python train.py --intermediate_size=2048 --norm="rmsnorm" --norm_place="pre" --norm_eps=1e-07 --bias="none" --init_std_qkv=0.0202 --weight_decay=0.19 --warmup_steps=76 --final_lr_fraction=0.1 --train_tokens=912900000
Each number is 200 + 30 x the weight over its row's rms, rounded and kept within 0 to 999. Layers, rows and columns count from 0. The size before them is the row's rms in percent of the matrix's.

# layer 4 attention query, 768x768, rms 0.0553, rows 231-243, columns 640-767
096,132,188,206,242,201,204,260,220,165,177,207,202,224,200,194,157,176,181,192,166,189,211,286,182,232,219,162,219,214,236,173,209,173,206,243,198,178,175,201,206,228,222,213,232,195,196,209,112,202,185,246,188,194,194,201,181,194,253,193,233,273,206,243,178,179,186,217,225,202,194,194,226,208,88,248,256,211,197,166,184,118,191,167,173,226,199,243,204,165,208,226,208,145,205,219,236,241,230,244,185,203,210,176,191,179,163,197,188,187,231,190,201,195,170,186,228,160,171,219,192,222,202,201,239,149,174,160,263
094,160,229,191,200,181,195,199,250,173,242,212,193,196,197,184,174,198,227,166,200,207,149,157,179,166,244,145,208,224,215,123,152,167,229,155,143,184,229,200,232,206,166,204,223,187,199,205,227,211,220,227,238,186,216,174,205,170,260,184,208,155,155,194,184,166,222,193,218,203,225,218,187,175,185,236,204,196,233,215,211,195,206,210,177,161,262,184,195,177,235,185,201,137,212,195,172,170,191,192,214,248,181,252,206,157,199,231,167,176,197,211,173,211,181,183,197,311,178,166,189,221,166,213,217,221,202,170,187
100,192,228,226,166,218,190,298,216,224,196,198,217,150,202,224,117,178,259,207,222,196,156,176,147,199,229,180,184,258,226,213,167,174,177,228,188,138,198,192,131,226,223,253,161,228,185,235,197,203,256,173,204,187,194,186,181,242,187,200,174,214,212,128,177,181,205,224,209,207,183,191,164,206,221,191,258,166,190,200,221,190,216,233,151,172,264,182,233,193,203,190,218,158,171,219,164,179,199,153,223,271,184,223,270,215,214,221,199,132,120,221,133,229,142,181,210,208,199,177,171,171,171,210,224,163,221,193,204
096,266,220,251,173,235,192,162,215,190,188,185,175,190,221,240,216,179,179,227,232,168,200,242,223,187,175,230,245,243,146,187,196,211,195,217,182,211,206,159,163,230,200,193,234,245,209,175,242,201,163,214,190,205,209,232,177,200,170,210,239,182,230,163,225,218,233,213,161,207,145,211,210,207,255,175,204,223,165,200,182,184,232,244,237,179,201,219,206,201,224,177,212,166,178,239,125,217,238,139,203,179,138,168,217,201,204,196,240,211,206,234,187,215,146,227,165,184,181,156,233,208,237,266,163,147,227,175,219
097,198,258,209,269,191,196,249,217,229,190,223,200,202,183,194,259,213,190,212,170,225,197,213,207,208,144,177,177,209,222,169,168,202,199,200,176,219,156,211,156,193,150,238,214,178,179,198,174,231,194,205,178,186,188,203,223,178,175,190,162,250,208,248,211,184,191,211,181,164,162,214,140,215,237,171,219,223,195,193,268,226,189,193,178,169,229,184,230,205,172,239,156,193,255,211,181,209,224,189,203,177,194,213,174,194,198,157,221,197,163,198,194,167,211,239,260,234,181,224,181,196,234,179,222,160,190,199,189
101,207,175,168,239,184,185,202,142,111,140,216,219,188,211,216,126,230,183,177,234,228,188,212,246,200,132,178,202,202,187,216,179,228,161,213,186,178,196,218,226,217,175,154,173,194,201,190,195,260,204,235,205,204,171,178,202,195,215,197,204,195,231,235,192,216,227,170,212,226,184,181,199,228,179,191,260,232,210,216,173,199,234,189,161,211,230,160,203,168,200,203,185,177,226,200,223,245,187,232,184,237,212,181,200,192,194,183,246,179,236,185,192,180,254,216,163,217,183,212,192,204,219,216,172,218,221,242,197
097,231,202,230,193,199,224,197,178,176,226,129,258,177,218,179,171,173,239,196,190,170,195,212,179,201,128,275,158,241,160,196,190,230,175,206,187,140,198,196,122,196,199,172,242,227,213,229,283,140,161,203,204,193,202,150,216,158,249,242,220,180,181,213,201,184,254,200,219,229,157,180,203,201,211,170,213,182,132,226,230,176,196,151,227,184,133,136,199,183,200,182,191,219,114,177,201,186,195,173,154,163,220,218,217,165,175,229,213,184,199,224,194,238,229,145,212,251,203,203,226,189,234,229,254,231,204,217,232
097,210,208,236,165,231,216,211,236,201,221,199,184,162,229,170,203,213,177,158,205,203,232,200,160,236,170,260,203,192,233,208,175,208,190,270,244,203,241,192,218,211,208,224,206,189,249,221,152,166,161,137,244,201,195,233,165,157,169,221,227,204,187,167,171,202,197,194,206,174,233,225,208,185,201,202,165,227,201,204,181,228,171,145,172,179,199,205,157,199,165,222,203,215,244,175,221,175,146,197,249,164,245,164,196,168,194,223,236,169,216,263,196,204,210,216,186,180,175,211,183,248,141,166,236,221,179,190,213
101,213,192,252,179,264,241,187,193,207,163,212,175,227,145,208,169,235,218,156,177,200,208,198,164,200,220,211,203,134,215,264,200,247,191,218,159,190,229,178,237,181,173,200,220,229,232,213,137,227,207,179,112,239,192,196,210,188,216,180,176,149,168,199,176,197,175,198,210,165,212,251,185,248,214,198,227,160,209,229,204,178,118,227,181,219,196,170,188,183,192,196,195,181,229,204,247,203,213,222,189,158,226,226,220,208,165,253,188,198,168,197,195,200,202,201,254,185,193,214,153,197,231,184,200,195,229,248,152
099,193,197,195,228,190,257,192,181,161,223,164,205,183,182,216,167,227,181,189,225,217,200,229,191,234,255,149,237,160,203,157,184,195,193,223,160,175,188,204,219,233,234,226,208,204,200,186,205,201,162,183,186,138,198,157,210,200,161,214,233,185,193,221,194,220,222,214,195,241,181,176,160,183,196,233,189,138,163,217,234,183,270,222,159,192,154,172,166,212,198,185,210,193,216,257,174,191,244,183,180,182,249,194,213,170,210,203,175,172,213,256,201,200,184,160,254,215,192,221,206,181,173,197,125,249,185,167,198
095,169,155,232,166,186,182,219,141,226,188,137,239,194,187,189,180,173,192,204,149,188,173,178,204,199,203,155,168,237,107,234,247,172,218,199,168,189,182,256,170,161,184,185,187,143,156,222,198,122,215,201,163,183,237,200,148,244,165,179,199,234,206,202,226,195,225,196,175,187,214,199,235,167,260,195,192,223,209,230,218,176,164,203,220,217,254,154,202,233,171,152,211,180,144,212,216,154,218,188,196,176,223,197,175,146,164,277,238,208,156,144,220,170,184,193,118,189,156,191,208,214,172,220,187,197,141,213,209
098,215,230,151,209,192,176,205,232,198,204,205,198,237,205,170,187,197,215,183,183,201,235,183,188,197,186,175,240,221,203,233,202,223,195,239,200,162,232,194,230,180,226,162,163,169,171,211,166,234,194,198,195,239,200,217,218,192,209,170,176,137,185,224,189,180,196,159,199,201,159,267,194,224,196,204,182,220,201,226,218,172,200,207,216,200,207,193,283,216,209,208,262,189,211,187,184,199,199,93,159,221,176,205,239,178,210,224,237,209,227,235,205,153,196,188,215,195,153,214,163,170,243,214,180,221,186,225,222
098,208,209,203,180,204,173,258,216,190,209,188,219,215,117,244,178,200,201,176,183,201,169,195,201,187,166,226,170,211,211,220,200,189,226,233,185,202,252,211,145,152,209,172,232,210,212,218,197,170,157,205,212,254,183,236,263,215,216,187,188,196,209,205,273,252,210,186,250,179,188,152,200,189,235,201,129,190,273,216,213,189,229,181,189,245,213,222,148,233,198,242,185,189,291,134,225,196,168,232,202,246,219,168,145,228,260,216,235,200,253,201,197,158,237,165,179,214,189,202,230,225,146,193,221,197,190,194,202
# layer 4 attention key, 768x768, rms 0.0564, rows 231-243, columns 640-767
100,151,225,210,243,204,145,204,213,257,213,209,235,180,180,244,198,178,188,213,167,170,172,196,201,202,193,188,294,224,206,219,164,212,193,232,217,206,215,189,169,219,295,184,207,196,182,195,180,209,171,175,199,171,177,185,161,155,233,195,202,161,226,190,165,125,157,184,206,217,229,210,185,197,215,210,226,183,225,210,216,235,215,224,195,149,201,211,193,183,194,230,191,194,224,202,216,166,212,237,213,209,228,161,184,206,209,232,137,193,205,150,186,216,147,129,220,178,192,178,206,180,211,182,194,197,230,185,196
096,224,164,246,176,206,156,210,213,209,227,183,202,198,206,184,271,177,205,192,164,165,170,151,248,183,196,207,227,216,227,217,167,212,251,153,193,212,216,199,166,223,176,207,186,192,213,169,171,195,170,239,195,176,169,247,244,153,228,236,184,142,165,226,226,194,237,197,228,251,161,183,190,204,208,229,136,218,190,235,236,190,176,235,243,187,218,194,229,182,223,160,209,186,245,201,166,189,194,209,217,172,201,213,212,190,162,238,207,176,204,196,202,166,197,135,202,198,163,152,184,211,209,248,165,220,189,230,220
104,224,203,207,189,185,149,240,233,188,167,216,173,195,258,216,169,151,171,246,237,187,160,182,248,174,206,225,217,193,160,195,185,189,153,234,199,149,199,209,193,220,200,224,186,194,177,210,207,221,171,156,245,228,207,176,236,189,183,281,212,177,223,193,210,199,214,200,226,249,216,199,238,221,155,205,194,196,148,201,239,239,211,233,188,198,191,199,187,136,207,235,142,205,184,153,156,172,154,228,208,178,144,223,205,222,195,245,135,160,171,235,179,246,140,199,199,176,222,247,182,219,161,150,186,223,197,178,210
102,237,176,199,192,200,154,176,196,223,147,201,143,168,239,223,213,185,216,170,160,225,165,245,247,215,201,188,204,194,230,179,197,257,247,161,198,212,209,197,231,222,199,221,156,250,176,215,211,170,198,231,262,149,146,204,189,177,214,205,240,187,149,210,232,218,210,200,165,176,154,182,177,203,162,184,199,307,225,199,171,233,149,235,163,203,177,196,243,244,181,249,189,181,189,205,159,196,161,153,189,176,243,171,224,246,176,170,235,139,220,239,195,266,199,218,228,182,189,262,212,212,210,183,216,211,159,221,173
097,140,204,180,235,172,201,208,175,242,163,157,126,189,210,225,192,197,177,154,249,186,181,221,186,155,177,130,214,231,214,225,194,191,229,128,171,224,163,161,164,198,203,215,212,201,230,235,260,187,135,193,231,250,166,171,227,228,183,154,205,232,195,192,196,216,164,237,231,171,177,181,186,220,158,178,196,155,199,158,235,140,184,211,199,185,181,196,164,246,215,159,114,197,243,156,198,162,229,195,185,188,178,237,176,215,194,186,201,207,157,222,163,147,204,218,223,262,210,106,207,147,186,172,198,159,207,232,191
102,189,174,190,193,179,212,126,144,169,175,213,180,144,215,205,196,235,197,163,203,244,243,207,195,140,176,183,204,164,198,186,187,206,144,210,190,191,209,232,196,206,247,231,225,202,174,177,137,223,202,163,164,226,212,214,244,209,219,220,219,191,233,200,191,185,170,205,224,217,225,193,208,199,212,246,219,139,168,190,176,233,245,228,209,185,178,206,147,222,172,230,201,202,191,156,184,231,211,170,229,224,202,191,228,202,190,211,220,210,201,182,205,184,194,253,152,220,260,170,151,242,277,244,248,174,209,251,196
105,207,165,213,185,206,205,167,176,132,175,175,190,136,197,228,212,189,210,211,199,185,222,243,196,188,142,210,195,199,181,218,219,230,161,166,116,214,190,193,161,249,132,204,218,194,219,201,261,203,213,216,221,220,180,155,200,236,240,222,213,170,181,236,208,220,164,178,237,222,113,188,221,238,216,184,190,207,246,213,179,220,210,175,226,209,258,156,237,184,192,237,226,227,177,194,176,241,232,187,169,139,262,223,141,178,210,219,222,204,207,236,229,227,226,193,199,207,204,206,202,206,190,219,222,252,191,238,218
098,237,178,226,226,203,165,195,206,240,175,208,226,184,218,215,229,193,160,189,240,243,240,252,208,189,205,168,172,198,209,175,180,167,193,218,198,209,232,206,228,212,168,177,201,220,223,189,225,218,192,218,197,193,208,219,234,189,172,232,197,127,217,158,221,154,194,242,135,203,227,187,223,161,234,196,207,223,213,214,175,191,123,228,158,199,192,218,237,152,193,216,168,180,202,157,249,176,194,208,214,161,174,176,246,180,227,246,188,214,191,218,212,196,221,175,193,201,198,234,149,231,184,228,246,254,183,189,197
102,215,168,206,206,211,232,212,212,186,229,208,174,297,181,163,185,230,190,178,197,221,250,134,209,220,168,177,195,168,217,247,183,246,199,203,240,218,184,246,169,196,194,227,220,103,199,149,183,176,220,168,168,180,211,137,220,198,170,183,181,197,240,220,227,226,155,191,194,264,177,275,184,199,231,230,207,209,194,192,166,243,193,184,265,189,199,171,223,138,218,185,218,217,208,187,201,208,186,262,156,169,268,150,172,192,202,207,249,237,112,158,163,206,237,188,183,201,227,188,210,197,243,163,184,165,180,271,198
102,194,197,278,189,172,177,224,189,164,159,181,220,228,213,211,165,244,212,211,240,208,204,176,154,170,174,171,174,202,197,222,211,176,207,171,255,181,152,190,221,159,202,185,161,249,215,220,178,157,204,169,194,197,185,142,185,209,177,223,178,220,216,209,206,203,181,174,192,228,164,223,255,218,173,215,164,180,204,154,227,233,205,160,207,191,185,222,224,198,167,165,202,215,202,240,187,194,231,215,230,212,202,234,147,272,229,217,210,147,178,212,214,263,253,146,218,152,189,222,183,245,121,193,158,215,223,210,206
094,162,207,200,209,189,253,199,144,234,151,170,215,191,180,189,159,241,239,212,197,180,166,192,167,281,223,166,193,188,167,196,215,209,228,188,222,241,233,266,162,182,151,166,200,185,198,188,127,169,225,270,214,256,229,219,142,215,197,198,267,263,227,206,219,176,193,187,237,247,179,191,229,220,195,218,222,134,159,210,224,189,199,247,227,249,138,261,190,190,235,201,216,211,185,252,226,153,202,176,220,202,205,208,216,162,264,192,180,195,190,197,208,170,161,205,128,179,178,147,212,196,239,221,172,196,240,160,158
098,180,213,191,96,184,164,260,211,240,197,187,210,246,166,179,197,141,150,190,204,162,154,187,218,218,270,213,231,159,213,186,197,267,196,189,207,206,208,182,272,234,188,239,160,167,193,272,197,213,175,183,157,200,225,238,185,197,157,206,143,204,250,149,178,202,153,168,188,191,175,250,175,213,169,213,188,282,193,194,217,207,229,224,162,159,208,195,145,215,216,169,228,205,208,226,198,194,131,184,200,208,216,264,179,257,192,202,252,198,170,208,206,225,222,186,226,211,177,202,172,169,202,223,178,255,208,218,206
100,188,188,187,210,245,216,176,170,192,184,168,135,163,178,172,229,218,199,173,219,254,166,171,207,188,148,205,235,181,147,224,162,172,240,199,236,213,199,199,182,146,173,162,218,187,239,233,234,206,155,178,219,167,182,185,242,184,241,184,179,174,209,175,219,243,205,199,157,152,238,204,214,156,224,187,195,246,175,212,207,227,202,199,187,215,240,230,231,209,189,178,205,148,228,204,198,179,235,211,174,210,228,200,161,201,241,253,239,193,185,232,183,170,187,243,223,207,208,189,229,194,212,208,191,203,247,183,218